From a checkpoint of a small transformer trained on Wikipedia: MLP 256 GELU, 0.83M parameters.
Each number is 50 + 15 x the weight over its row's rms, rounded and kept within 0 to 99. Layers, rows and columns count from 0. The size before them is the row's rms in percent of the matrix's.

# layer 2 MLP up, 256x64, rms 0.261, rows 50-104, columns 0-63
086:55 22 26 36 44 30 69 46 25 55 30 58 54 67 52 74 19 59 34 29 54 72 37 50 57 68 55 54 46 39 41 56 60 39 47 22 60 59 65 39 33 70 43 43 48 44 74 28 58 49 67 60 54 44 62 62 20 60 69 32 57 71 74 53
086:49 43 38 44 29 35 54 75 55 77 54 48 64 08 54 47 54 77 51 38 39 66 59 50 63 44 30 43 78 32 67 63 51 54 36 43 58 32 27 69 62 22 83 53 47 58 47 48 66 55 77 57 41 53 48 51 43 37 50 39 46 24 59 28
096:39 49 80 33 56 57 53 35 64 56 78 69 57 37 39 39 34 75 31 58 39 52 40 45 90 52 58 44 47 49 55 63 62 57 28 44 35 45 07 42 56 49 50 69 67 44 70 26 59 46 29 45 42 58 53 61 39 51 56 59 16 43 73 47
105:72 22 68 43 63 56 62 67 25 57 43 63 25 61 64 39 65 56 42 90 49 52 45 55 56 36 50 48 48 54 57 38 43 64 35 25 72 39 53 31 49 23 77 40 18 51 30 37 43 63 41 60 39 52 69 31 47 45 62 39 79 54 61 51
091:34 44 65 54 55 38 51 72 31 53 46 58 38 62 52 54 34 36 57 36 11 50 61 72 57 62 53 48 76 05 41 53 54 32 41 40 77 48 30 70 72 55 42 43 36 50 55 58 36 54 52 66 44 37 56 45 31 55 23 62 58 83 68 63
102:26 55 59 43 36 34 58 45 65 44 59 68 58 46 54 43 21 59 47 71 19 69 85 24 52 61 33 58 56 49 48 68 69 52 31 34 43 44 53 45 63 82 43 70 51 69 46 46 35 46 66 34 36 40 34 36 50 56 36 61 28 37 77 69
109:73 12 49 37 48 59 48 38 60 68 52 67 37 48 30 79 55 57 60 24 49 42 33 62 63 53 56 46 68 80 44 57 40 20 58 66 46 47 44 60 60 46 36 42 55 34 62 31 46 29 42 75 72 43 61 67 27 56 29 49 63 32 23 44
085:73 35 46 87 56 55 50 55 31 77 48 48 43 65 33 39 50 50 36 35 40 45 44 40 60 52 58 55 46 42 43 44 71 61 49 74 41 65 59 56 61 36 50 43 24 50 54 72 12 31 51 62 46 14 42 58 55 55 26 65 63 63 93 47
108:57 29 49 41 67 37 37 28 59 43 83 34 35 61 51 70 44 49 36 40 28 52 67 57 60 68 43 39 30 63 19 32 55 67 33 53 63 61 11 62 26 46 44 64 68 65 61 65 35 61 50 61 63 72 38 60 46 47 53 56 42 27 31 63
096:46 68 51 36 42 56 69 38 79 58 54 67 34 44 49 51 11 57 46 59 46 74 57 63 58 42 56 46 37 46 32 57 51 45 34 66 55 16 42 41 49 39 28 96 34 63 69 41 34 61 70 40 37 37 45 52 44 37 71 61 61 25 67 48
115:40 34 37 42 50 67 67 56 47 83 45 63 57 14 24 82 48 48 27 50 32 35 38 40 57 31 53 50 75 37 45 59 31 54 53 45 32 83 44 42 51 53 60 49 26 56 59 44 48 48 46 60 57 38 69 63 67 54 70 31 71 23 49 70
090:39 42 76 48 32 52 39 53 26 76 60 54 40 22 53 63 57 44 43 54 54 43 36 43 32 72 45 42 67 52 59 63 50 79 53 33 30 50 28 36 88 62 63 33 55 66 35 64 68 68 33 48 35 38 36 34 71 84 36 40 48 54 49 44
089:40 61 56 32 56 43 61 66 41 36 39 58 42 49 63 66 51 60 54 62 20 21 70 47 35 51 43 40 44 73 67 86 36 48 16 41 72 14 54 47 46 62 62 46 61 45 77 60 40 68 71 62 36 50 46 47 43 40 65 59 65 38 27 32
114:39 47 42 50 50 15 66 53 65 73 46 49 64 57 53 66 43 42 39 60 51 75 24 39 18 78 67 46 62 33 36 42 47 36 55 52 42 62 63 23 40 47 55 35 67 72 46 48 36 47 36 56 33 87 49 42 31 33 64 51 53 46 72 80
089:52 59 33 41 68 06 35 84 48 50 41 41 36 35 39 37 37 65 51 54 47 41 55 42 69 57 43 58 57 70 64 66 42 35 70 46 79 68 61 76 75 51 43 42 49 63 31 78 46 57 45 29 35 52 19 26 47 54 46 40 60 53 56 53
083:48 68 56 46 26 56 44 72 24 44 43 93 22 28 57 30 65 62 38 44 35 38 82 43 52 42 59 31 49 58 59 86 48 48 39 36 72 68 44 73 58 69 50 70 28 44 37 45 63 58 49 52 33 43 54 56 44 50 40 52 35 63 53 35
117:80 30 54 49 52 44 52 49 55 33 35 42 41 54 69 44 26 84 61 13 37 63 40 55 25 37 32 68 52 41 61 45 51 44 51 63 50 44 56 69 33 41 79 49 67 69 57 53 49 54 25 77 62 44 38 54 76 37 34 58 75 32 38 50
076:61 55 71 54 66 35 55 36 47 48 51 59 42 36 28 40 21 70 63 44 38 56 60 48 54 68 46 47 45 24 42 63 65 43 74 60 54 26 38 59 51 20 51 29 42 80 46 69 22 65 61 55 44 26 48 32 27 68 59 59 52 40 88 41
096:76 21 58 24 33 69 50 41 29 61 58 49 42 62 46 62 64 45 38 45 41 61 59 71 42 48 43 56 61 74 22 48 44 60 64 72 56 42 52 43 72 41 52 23 69 93 51 40 44 43 42 35 36 67 18 40 53 62 51 64 36 44 69 46
089:47 51 70 54 12 53 54 66 47 40 43 68 33 53 53 20 52 82 77 34 58 46 46 47 56 58 66 32 54 32 56 57 35 45 26 53 64 48 71 22 55 20 46 51 41 52 51 54 38 36 78 46 49 21 59 32 42 56 38 56 81 60 52 69
093:70 38 59 50 67 40 61 59 18 51 68 53 54 42 69 29 58 47 69 64 10 64 49 28 58 28 64 62 49 57 49 42 41 68 26 39 61 61 31 62 47 28 47 44 39 45 61 26 60 34 53 42 70 35 33 66 15 78 49 61 59 49 58 57
097:65 15 25 19 35 46 62 52 26 66 45 56 64 47 72 51 32 71 51 59 53 47 48 47 61 46 35 42 41 40 55 56 68 58 47 36 99 49 53 67 66 45 44 59 57 46 48 46 42 28 46 72 79 43 25 33 37 62 61 58 35 39 49 59
101:52 55 55 31 61 55 58 45 61 54 45 93 64 60 23 28 46 28 56 32 49 47 53 44 49 61 45 56 93 01 58 68 50 45 37 47 56 61 75 56 47 57 47 35 70 43 53 46 56 33 64 45 20 55 49 53 53 43 35 29 56 49 40 67
100:40 44 39 24 25 56 54 24 49 53 46 57 36 55 46 49 59 47 42 59 40 52 64 41 45 58 44 31 55 29 46 56 59 99 49 64 64 59 40 24 43 73 40 57 57 39 70 41 41 59 66 40 52 71 68 62 37 12 43 33 76 58 51 61
100:62 31 61 41 42 50 46 72 40 49 45 54 45 44 46 64 42 77 22 50 61 28 70 37 67 69 63 26 74 62 47 71 48 43 39 47 43 42 49 94 66 37 73 54 59 39 45 42 58 76 44 33 41 17 52 17 34 43 54 37 52 61 53 60
110:59 45 60 41 28 63 61 23 48 48 54 69 34 49 55 57 45 55 61 65 66 16 39 46 94 56 59 53 75 46 28 56 54 64 67 62 50 35 34 43 54 60 54 37 45 55 82 46 38 50 23 53 46 65 68 46 31 56 21 35 53 17 42 55
102:50 79 84 35 27 33 60 42 41 49 59 45 86 50 39 43 47 56 73 33 25 80 35 52 57 49 50 48 55 41 35 60 52 63 63 59 37 70 14 73 48 37 26 53 82 50 44 47 44 58 41 47 56 57 25 41 53 46 43 74 37 53 53 57
109:75 26 66 68 70 32 27 45 68 38 39 53 54 64 29 52 61 85 42 45 20 50 59 60 79 52 34 18 62 48 49 71 20 55 41 29 58 58 23 39 39 35 57 47 44 49 52 68 33 64 54 51 50 42 44 30 44 62 48 56 43 46 65 60
097:52 55 56 48 25 51 52 17 46 71 68 68 47 43 45 51 61 48 45 49 68 29 42 59 44 49 63 60 99 69 67 54 50 30 50 66 32 46 52 62 58 52 64 40 65 52 64 47 48 29 19 54 53 55 48 25 44 53 32 45 59 22 12 55
096:72 49 57 67 52 40 25 65 47 78 55 79 32 74 50 49 36 45 36 61 64 48 69 51 36 45 44 52 35 60 36 52 59 59 53 23 38 57 32 52 48 23 26 75 53 35 50 84 45 77 52 28 62 48 75 42 44 53 48 50 75 27 57 41
097:62 56 41 48 67 46 65 52 49 58 10 67 38 30 37 44 65 61 53 10 58 59 55 56 52 54 60 62 65 22 65 65 40 45 45 43 61 41 55 47 52 25 84 16 44 47 34 33 51 60 63 45 18 44 56 74 32 67 61 60 56 59 47 54
113:51 58 51 43 60 32 47 55 43 52 65 55 15 37 55 53 47 75 32 36 39 67 68 52 61 78 28 32 57 46 18 51 45 46 60 37 89 65 46 62 53 48 40 24 29 74 52 79 28 55 33 72 34 46 70 46 52 43 36 55 60 50 55 66
108:63 43 59 44 74 55 61 38 19 40 52 66 36 62 68 58 62 56 39 51 55 31 57 36 44 54 57 32 83 25 75 45 44 16 37 37 68 29 51 45 47 45 49 37 71 69 67 49 53 60 30 67 57 57 35 36 68 49 34 45 82 64 40 27
088:39 52 45 16 66 35 61 44 31 59 56 55 58 42 58 75 58 33 48 67 82 57 34 45 24 36 48 69 35 47 69 60 47 40 40 37 60 59 48 54 31 65 41 36 83 13 73 26 53 70 63 39 47 58 51 42 48 61 80 52 52 50 32 60
100:72 46 64 42 60 64 62 18 38 36 48 65 17 51 55 52 68 52 60 76 46 39 69 63 49 43 39 54 58 31 38 56 21 60 34 31 38 36 41 45 61 63 29 60 67 79 71 69 58 28 26 46 70 47 43 35 46 42 46 49 72 37 25 46
087:61 48 43 20 47 25 77 47 50 45 57 55 51 28 77 63 40 50 44 45 35 59 53 21 66 84 41 70 49 50 48 67 78 68 23 36 50 64 30 61 75 43 57 45 63 52 53 83 54 52 34 27 49 66 57 41 62 43 49 25 45 44 50 42
092:55 38 70 49 54 68 34 46 40 57 31 47 33 30 59 50 56 55 53 51 34 60 52 61 29 48 67 04 45 45 42 53 56 34 13 55 69 45 55 66 55 65 47 46 60 69 68 53 73 67 54 74 01 61 51 40 44 47 57 52 55 43 73 62
104:42 25 59 58 72 41 43 31 63 65 45 60 58 37 53 59 75 35 28 25 59 48 36 45 55 87 41 48 68 48 35 57 51 58 29 42 50 50 73 44 53 09 53 35 41 21 64 46 48 54 69 54 52 65 66 81 37 57 56 51 24 51 70 61
094:57 31 29 47 38 43 63 46 62 26 22 60 44 55 55 41 44 58 47 27 32 62 56 85 05 28 45 61 35 42 28 76 58 50 58 37 56 59 43 55 27 59 55 78 58 71 50 65 48 55 64 60 51 41 71 46 48 45 60 79 56 32 54 65
102:58 40 26 24 34 19 46 30 58 45 49 60 45 76 53 43 50 19 70 67 58 46 38 80 55 45 46 53 77 41 42 41 40 71 72 47 54 66 14 44 31 54 58 52 70 56 53 43 56 43 34 66 61 49 62 55 31 33 58 79 70 48 37 51
096:53 53 69 41 27 10 36 51 25 49 56 49 45 44 51 32 43 54 66 55 72 37 62 35 38 66 39 58 63 64 38 73 25 53 62 38 59 57 69 82 56 44 55 08 52 50 53 16 60 55 33 62 35 51 67 63 55 72 55 43 51 43 61 42
098:42 71 51 53 44 57 60 27 41 67 57 57 80 51 50 42 49 45 60 34 52 50 59 40 56 61 55 25 68 39 47 20 80 53 33 57 71 63 61 31 26 44 46 42 47 28 30 48 34 28 40 61 20 57 54 76 42 61 64 41 72 57 36 87
106:58 46 56 60 53 40 51 48 40 61 36 59 11 49 54 72 43 61 63 47 60 37 54 82 40 38 50 44 77 51 69 53 50 27 59 28 71 61 86 54 55 56 59 21 52 44 33 62 61 53 76 27 54 27 47 26 34 36 28 45 75 57 51 47
096:63 42 41 20 65 49 52 43 62 38 30 45 58 53 37 47 64 81 49 56 47 78 48 26 73 49 43 49 51 60 60 63 50 52 34 46 75 56 47 40 64 19 57 64 22 68 46 60 27 51 56 48 10 56 74 52 30 33 26 53 67 38 62 61
096:57 36 50 52 44 40 67 42 53 69 48 40 74 10 33 57 45 71 61 61 38 65 19 87 49 46 61 26 63 22 49 50 58 62 54 48 68 56 36 53 46 43 52 36 71 56 51 77 53 32 46 87 38 56 58 35 51 42 42 50 47 62 55 21
087:59 42 54 36 46 45 51 58 18 51 45 71 62 25 48 59 20 65 45 37 72 56 56 56 45 43 56 66 44 36 47 67 62 54 39 34 78 42 37 64 57 73 39 45 42 47 43 09 42 30 56 77 67 59 35 80 52 72 56 73 29 56 66 43
106:69 38 58 38 57 51 42 23 57 58 47 91 49 64 49 67 31 57 59 69 37 26 65 72 76 48 40 56 50 30 54 62 60 66 51 28 70 33 28 48 40 74 39 46 44 60 36 34 31 51 40 78 28 54 53 43 53 62 49 32 27 27 51 59
097:61 50 21 56 44 36 65 53 49 50 41 60 46 62 49 57 41 57 61 42 68 54 62 43 41 38 50 57 64 15 22 46 51 33 61 43 51 44 66 21 35 61 51 60 53 72 64 55 26 50 85 26 30 55 49 35 24 41 49 75 75 69 65 80
081:83 42 48 44 77 21 38 65 39 52 68 50 52 52 73 62 28 34 52 55 48 64 67 50 43 64 45 52 47 50 51 53 52 49 26 39 49 47 23 77 53 49 29 37 47 72 67 59 49 69 54 41 34 38 60 07 35 18 46 54 38 64 72 52
109:80 41 77 41 38 45 63 55 44 72 44 42 59 52 41 43 46 62 53 42 64 42 65 60 41 47 48 53 81 25 81 55 32 26 36 33 42 33 76 22 46 48 68 30 50 47 58 38 19 36 41 62 58 53 68 55 44 68 79 53 72 46 50 31
108:59 34 69 73 42 48 74 43 58 62 54 37 59 35 20 40 41 52 39 43 31 47 85 24 67 76 48 41 76 43 77 42 61 64 38 44 61 25 47 43 37 51 49 45 38 25 66 47 16 33 69 47 41 41 61 56 46 62 46 72 65 56 56 55
105:48 35 65 36 74 34 35 41 45 69 60 29 43 77 31 58 43 58 10 43 49 91 52 47 59 58 64 28 54 51 45 35 56 48 46 64 65 54 33 66 18 24 51 41 62 54 50 66 64 43 56 60 59 51 17 37 46 63 53 62 60 51 72 57
100:58 40 67 42 49 43 36 57 55 43 51 63 46 40 50 35 48 35 54 38 50 47 22 68 54 53 62 50 35 46 45 49 55 16 36 60 39 74 27 79 49 49 29 41 36 63 75 73 19 71 54 64 88 59 60 46 36 40 59 78 49 20 57 57
105:52 55 45 57 36 49 41 47 58 74 33 39 54 48 63 58 78 47 40 75 56 55 82 24 22 32 38 26 69 50 30 44 52 50 27 45 46 51 32 68 46 67 62 59 54 65 80 51 58 56 51 68 34 67 61 10 52 33 47 55 64 35 33 63
088:38 74 58 33 50 52 56 28 59 25 33 67 49 45 45 65 75 41 74 75 31 48 67 15 25 65 42 56 45 64 40 48 44 54 55 27 67 61 66 48 73 60 45 32 57 41 57 43 38 58 25 56 31 84 49 70 46 57 32 54 55 63 36 55
# layer 2 MLP down (transposed), 256x64, rms 0.118, rows 50-103, columns 0-63
081:59 66 27 67 57 48 33 52 51 52 44 02 46 30 51 78 66 48 30 61 51 49 45 54 37 75 48 33 61 57 55 68 46 53 79 81 59 52 37 63 38 37 57 43 12 51 34 70 61 68 46 55 55 38 33 67 42 50 44 32 59 65 39 49
088:53 44 45 40 70 60 44 43 43 32 50 50 44 87 51 47 51 44 44 34 62 39 24 39 68 85 61 73 37 45 54 01 53 56 40 56 29 61 71 29 65 47 30 51 49 51 51 71 45 52 77 39 42 62 44 64 53 79 63 42 43 58 32 44
108:23 52 44 72 54 53 44 44 64 35 48 65 56 38 19 19 75 48 57 47 57 41 57 40 41 66 36 38 86 61 48 78 41 70 61 53 33 58 42 46 80 48 50 50 35 65 51 56 86 47 81 62 37 51 54 54 59 32 31 32 37 52 42 53
096:35 29 28 64 51 47 69 63 40 46 61 36 80 51 44 22 53 31 88 71 63 57 54 48 59 64 50 94 56 37 39 63 45 56 56 41 43 42 87 48 68 42 35 22 58 36 44 52 58 33 35 45 22 51 61 53 44 50 56 59 49 45 43 50
107:47 48 50 67 56 46 63 50 38 31 57 65 41 37 64 18 45 52 52 49 56 44 58 68 88 54 19 39 78 66 33 41 60 73 51 41 64 32 60 55 39 35 45 40 75 43 59 85 39 63 43 74 49 53 44 42 66 44 17 52 26 45 35 47
111:45 74 40 82 31 49 66 56 46 57 42 30 72 47 52 38 65 38 51 50 48 46 45 32 33 58 46 40 47 52 73 52 68 45 26 55 50 20 55 27 43 16 58 62 63 45 78 51 26 67 65 59 40 73 46 53 66 60 24 67 46 70 64 25
093:44 18 48 68 70 32 70 47 57 35 79 39 55 40 58 19 51 43 40 53 46 17 34 45 47 63 51 60 80 59 27 51 58 30 71 40 63 23 54 50 63 63 58 43 45 44 55 66 34 49 40 43 31 68 32 45 44 53 56 83 66 70 52 66
076:51 72 47 74 67 38 53 44 74 45 46 52 45 83 50 52 54 41 56 76 34 68 63 31 31 52 56 31 26 41 84 64 52 18 48 68 48 56 39 47 50 36 82 61 54 35 24 47 44 32 36 41 48 55 43 43 59 75 61 45 42 45 22 62
098:72 81 29 34 43 48 29 57 54 23 73 96 30 56 54 61 76 64 42 25 43 56 55 61 45 50 31 47 75 39 41 57 43 36 35 32 61 70 68 62 41 51 62 50 48 51 38 50 35 49 75 50 63 42 45 50 34 43 47 52 18 54 56 45
096:59 66 32 74 53 20 59 51 37 46 53 59 14 41 65 61 19 54 47 42 76 43 30 60 55 38 37 33 52 78 44 72 61 37 37 53 48 66 75 46 77 30 41 57 66 56 56 63 43 36 70 46 69 71 53 45 49 50 37 36 39 53 58 22
116:65 43 45 33 58 57 73 53 41 64 57 39 63 10 47 59 32 52 50 74 43 64 47 38 44 45 65 34 38 20 53 36 31 48 64 24 55 51 49 66 30 76 32 66 37 61 49 46 59 81 56 53 59 36 43 57 58 77 80 34 60 25 34 53
096:35 50 55 57 58 26 47 50 82 60 43 93 64 62 42 56 70 44 82 35 57 23 49 42 45 47 44 55 35 80 50 60 51 29 43 40 47 75 58 69 50 11 56 45 28 61 34 41 26 46 63 30 35 58 49 53 37 33 44 51 54 47 55 52
084:66 43 34 31 53 40 56 39 61 48 60 70 36 65 35 65 34 32 49 48 54 56 53 48 56 46 59 73 52 30 37 31 64 76 62 52 40 27 67 70 34 43 41 55 27 29 30 54 65 49 71 82 37 34 69 68 69 60 73 18 55 56 48 26
125:59 76 42 44 50 15 58 50 34 51 63 86 57 47 54 38 14 49 42 69 44 62 27 45 41 54 47 60 41 41 52 75 57 63 47 31 33 43 94 46 44 62 65 34 53 61 47 36 32 51 23 42 66 48 53 52 51 71 67 30 59 66 53 47
078:53 39 61 53 39 91 60 39 63 53 36 77 53 45 65 39 52 45 49 46 38 63 55 50 40 50 61 32 48 68 32 36 60 51 45 52 35 24 24 48 27 64 63 76 28 54 56 28 66 62 69 79 57 25 32 73 52 65 56 55 49 32 29 33
082:63 17 35 48 60 44 46 49 57 69 53 57 52 47 39 74 61 11 81 27 43 62 37 37 63 51 47 39 57 74 73 29 63 39 64 67 68 39 53 31 45 43 63 14 64 47 54 57 51 37 61 45 65 70 35 56 31 44 25 42 36 55 55 43
110:63 12 48 29 48 43 42 63 45 29 54 51 45 64 77 72 57 51 69 56 39 18 28 60 49 53 50 47 21 41 52 26 55 30 59 46 29 47 47 50 53 65 71 32 58 62 68 35 43 73 49 46 48 42 44 37 70 86 64 32 48 65 71 53
086:52 54 35 56 74 70 30 86 56 63 16 33 77 61 48 37 67 46 46 47 34 68 25 56 45 42 35 51 65 32 46 34 41 45 59 46 53 45 74 34 37 47 44 70 36 40 40 54 42 49 56 69 48 56 72 27 61 76 47 22 60 73 41 37
101:71 48 59 47 46 40 29 57 23 60 56 26 58 62 39 39 49 26 43 39 65 45 67 27 77 63 59 69 34 54 52 69 52 35 37 43 81 51 69 60 52 76 45 37 49 47 83 35 34 40 33 40 46 46 80 38 63 41 65 49 63 43 19 51
090:33 41 56 57 56 47 24 75 65 26 69 36 53 29 44 72 58 22 34 51 59 30 69 81 62 31 53 70 37 65 59 54 51 64 83 32 47 62 38 39 57 57 56 20 51 54 49 54 49 50 62 44 64 48 58 69 44 12 42 38 55 44 38 62
089:39 40 58 69 31 53 29 68 54 63 67 45 70 65 28 49 66 75 46 57 55 49 11 58 24 74 30 59 62 74 49 31 35 51 53 53 54 70 80 41 50 22 47 46 46 33 46 43 24 64 44 24 62 48 51 50 57 44 49 54 65 74 39 39
107:55 33 20 48 24 51 33 32 32 56 57 46 56 71 50 61 44 70 56 55 47 59 72 55 66 51 53 64 45 43 67 51 39 62 25 33 85 43 47 59 64 29 58 56 57 36 49 57 25 42 36 69 83 53 65 31 41 67 37 64 08 47 51 50
090:38 43 56 65 52 28 60 66 59 75 30 34 35 51 74 44 39 54 55 31 63 41 63 47 58 49 43 51 13 37 53 52 38 40 73 53 32 87 64 64 80 33 65 29 56 39 43 25 47 34 43 65 45 64 66 73 47 25 60 51 48 30 42 47
101:61 46 42 47 59 58 38 37 51 49 48 27 32 29 67 32 28 57 45 58 51 39 62 55 61 30 54 60 58 69 48 68 32 69 54 64 51 50 44 25 33 56 57 79 28 25 59 43 52 78 81 46 44 24 58 25 47 69 68 76 40 43 69 25
092:42 57 53 58 59 42 60 65 63 70 12 73 32 49 37 48 24 66 77 59 31 29 31 47 65 61 46 38 39 29 45 46 70 49 30 41 66 26 57 71 44 63 28 64 29 45 54 40 43 37 52 56 28 49 62 66 59 37 42 62 75 71 47 31
133:61 41 55 50 19 53 58 39 59 57 11 56 43 35 74 79 57 45 73 64 26 55 52 47 54 57 30 29 63 60 81 52 54 53 71 64 47 42 55 46 40 59 59 43 40 03 56 24 42 49 48 70 48 73 36 57 60 45 38 54 37 38 49 54
097:47 62 44 54 47 46 67 46 34 54 41 28 71 43 57 61 60 49 34 51 50 40 57 51 60 41 75 55 45 48 55 51 62 19 30 35 34 80 59 84 50 63 64 58 64 53 57 74 36 37 44 39 41 38 07 65 52 34 54 28 79 20 37 59
125:27 48 41 47 48 56 52 43 70 63 48 79 32 78 32 54 46 56 44 40 73 46 42 44 80 46 36 47 34 82 66 44 38 41 24 56 49 82 57 64 57 36 50 69 39 71 59 41 53 33 32 64 47 47 61 62 28 12 56 60 38 59 33 39
094:52 33 11 58 49 83 53 51 27 35 63 42 49 39 21 34 45 49 56 46 45 66 49 37 31 25 37 49 71 33 60 67 57 63 29 49 57 50 43 45 82 77 72 52 34 55 34 71 50 74 56 51 59 62 54 68 65 42 36 52 71 40 38 46
087:45 28 31 44 49 48 43 62 48 66 58 31 70 44 56 93 43 54 32 23 37 40 44 47 40 47 59 62 41 37 78 82 53 38 60 44 59 78 70 54 54 67 45 33 29 59 31 29 50 37 08 56 61 43 63 59 48 57 52 58 34 59 60 41
093:32 86 46 52 65 47 74 56 67 51 83 62 72 47 37 26 64 28 54 29 45 56 33 24 55 63 66 68 33 51 44 74 33 55 46 66 54 56 56 40 63 49 60 40 29 60 50 27 23 54 53 48 52 82 40 53 32 56 54 57 61 35 37 36
133:54 45 79 45 56 77 41 69 48 48 51 59 49 43 51 22 54 65 52 47 54 64 56 71 47 61 20 43 81 48 22 76 34 64 34 37 66 48 48 71 62 47 43 58 40 72 59 42 42 49 69 52 33 50 68 38 13 55 29 36 56 30 49 23
109:51 71 43 43 40 43 29 23 61 49 44 57 27 55 65 65 63 81 51 38 56 15 47 64 45 61 59 39 39 23 51 38 38 43 73 37 49 58 61 43 32 61 23 72 52 53 37 51 52 52 50 65 71 40 83 50 60 76 68 72 30 37 48 33
086:46 63 37 44 56 40 45 42 35 48 53 53 47 55 48 64 24 25 54 49 40 55 59 68 61 40 33 64 62 62 57 30 67 67 45 35 64 49 46 47 32 51 69 54 63 78 70 93 12 68 51 15 44 61 38 40 47 33 41 43 71 44 42 74
095:71 76 54 48 40 42 15 40 52 44 44 39 29 44 61 59 51 61 47 78 69 48 78 33 59 51 67 16 47 25 62 57 31 52 72 45 46 47 85 43 57 60 43 51 33 19 31 44 50 42 54 44 66 45 49 69 70 28 40 58 41 53 39 60
090:69 54 46 95 57 53 66 43 47 44 34 54 39 64 47 66 42 44 21 43 61 33 48 39 60 60 64 38 46 49 39 47 75 64 65 56 29 46 65 57 32 63 44 37 20 52 35 63 65 26 41 40 80 44 56 31 68 39 81 49 26 65 36 41
127:49 53 52 42 47 71 36 20 51 42 35 81 49 63 44 41 40 15 54 69 38 67 31 67 50 23 57 44 34 37 71 41 62 50 41 29 47 82 56 52 55 51 51 42 72 68 58 48 44 59 49 75 59 77 23 47 86 46 42 37 41 47 61 50
076:50 49 52 64 42 30 61 33 61 33 51 40 55 53 55 52 73 68 30 37 74 50 56 26 50 31 37 29 59 68 64 58 56 69 51 37 31 62 21 38 49 33 58 62 39 46 29 65 61 39 28 26 57 34 70 61 40 55 72 53 90 46 78 44
071:41 50 80 59 66 83 60 66 60 63 44 47 75 48 43 50 54 45 55 38 22 46 10 51 40 81 46 51 64 32 48 53 54 52 32 59 63 17 80 39 47 51 58 40 45 52 59 57 41 55 44 43 74 58 17 61 44 39 30 49 33 38 38 33
100:28 27 37 51 79 46 59 46 72 37 48 48 53 81 53 48 74 36 35 49 32 45 55 47 67 76 53 40 46 38 67 47 34 82 29 80 58 49 62 75 48 52 66 31 31 50 46 23 34 28 55 60 49 44 47 32 32 64 45 61 59 37 40 62
104:09 53 42 38 39 46 27 64 61 52 54 36 32 86 60 30 31 25 40 27 61 42 42 54 74 52 57 69 40 40 37 56 65 54 49 79 55 46 38 43 51 51 80 90 61 25 57 33 62 56 52 48 42 59 42 41 36 55 58 60 54 63 55 58
088:45 50 39 41 37 50 64 61 36 25 20 57 19 50 60 63 29 43 63 69 64 39 62 56 70 58 38 42 37 43 91 43 55 38 78 31 32 47 59 61 83 60 25 28 36 51 48 55 67 55 54 43 67 50 42 57 49 35 41 65 56 44 64 27
101:39 74 65 60 33 45 39 67 84 55 55 52 55 76 36 63 46 73 54 22 53 31 24 30 41 59 37 47 62 53 51 47 62 48 39 57 42 53 51 57 35 36 67 50 63 26 60 38 60 71 37 35 36 66 51 80 65 46 47 32 44 48 78 15
089:40 47 41 60 58 57 44 47 54 51 35 29 37 59 62 63 67 62 51 61 75 00 44 33 41 41 58 68 70 45 43 48 50 45 55 39 48 47 36 35 65 64 43 61 16 44 28 32 56 60 28 61 29 43 59 48 55 49 73 57 66 76 62 86
094:55 50 42 72 53 42 33 43 79 37 43 75 39 53 43 31 58 51 50 42 73 58 45 46 36 72 69 63 48 73 72 47 37 71 63 29 38 42 31 41 41 37 70 52 69 17 44 37 41 71 57 69 36 29 34 31 71 46 63 41 42 54 80 51
088:56 72 44 46 27 49 26 59 46 50 74 27 44 30 27 72 42 57 57 39 64 52 67 45 37 33 11 43 68 47 41 32 53 70 62 66 60 25 49 44 56 60 60 59 41 64 57 41 21 45 50 70 75 42 50 71 59 27 44 52 50 82 61 56
118:79 59 43 17 47 45 31 39 42 56 70 27 59 74 55 59 24 47 77 52 42 42 77 55 77 43 50 57 81 45 62 52 52 55 65 44 48 59 52 47 47 58 39 44 52 39 53 50 59 31 71 59 42 47 41 66 49 21 24 47 19 17 45 46
100:40 31 43 40 48 53 67 41 64 43 32 48 43 61 50 47 74 31 55 57 32 23 31 89 35 48 54 63 64 38 57 87 64 67 44 56 46 34 49 43 36 60 95 55 66 26 56 69 21 55 50 35 61 47 37 45 62 57 42 51 56 51 55 31
076:24 27 74 78 31 41 51 43 48 46 17 59 61 47 39 49 88 44 41 31 44 65 54 47 69 56 51 55 54 32 54 69 44 56 76 51 74 51 48 46 42 72 56 57 03 44 36 68 43 58 53 74 48 56 61 67 38 59 42 49 54 42 51 31
114:48 62 60 33 75 60 49 50 68 80 35 48 59 40 63 70 72 52 43 25 61 36 34 42 33 44 44 38 44 14 62 47 60 55 54 45 59 40 48 45 35 17 50 60 49 34 55 67 61 64 28 61 65 83 73 26 69 64 41 63 45 46 35 32
097:27 48 23 53 52 40 51 40 42 68 53 54 59 55 57 54 62 35 54 44 51 51 18 85 27 47 46 91 60 62 37 46 49 53 60 63 57 63 33 56 66 29 82 65 49 75 63 58 46 48 48 37 55 71 22 32 50 66 34 27 27 41 49 55
088:41 70 13 67 59 51 36 73 75 51 60 76 54 48 59 76 60 49 74 51 35 36 30 65 66 40 31 35 43 47 67 21 37 38 49 61 45 34 40 49 50 40 57 62 52 24 70 38 55 49 87 64 50 57 50 56 23 51 36 51 45 58 30 43
099:42 09 67 29 35 46 54 52 37 58 31 42 73 64 45 52 76 28 47 52 55 35 43 60 46 49 61 38 43 27 40 76 43 65 48 41 67 22 51 49 44 37 51 75 67 70 75 43 56 37 48 68 58 38 85 80 37 63 54 62 46 46 46 45
097:54 66 71 53 22 43 55 48 59 50 33 67 47 63 57 77 54 68 73 45 42 49 39 55 71 38 34 65 43 12 54 67 36 56 78 51 39 22 34 52 49 35 76 35 35 35 48 59 24 80 43 57 62 40 46 22 62 45 60 53 54 51 59 35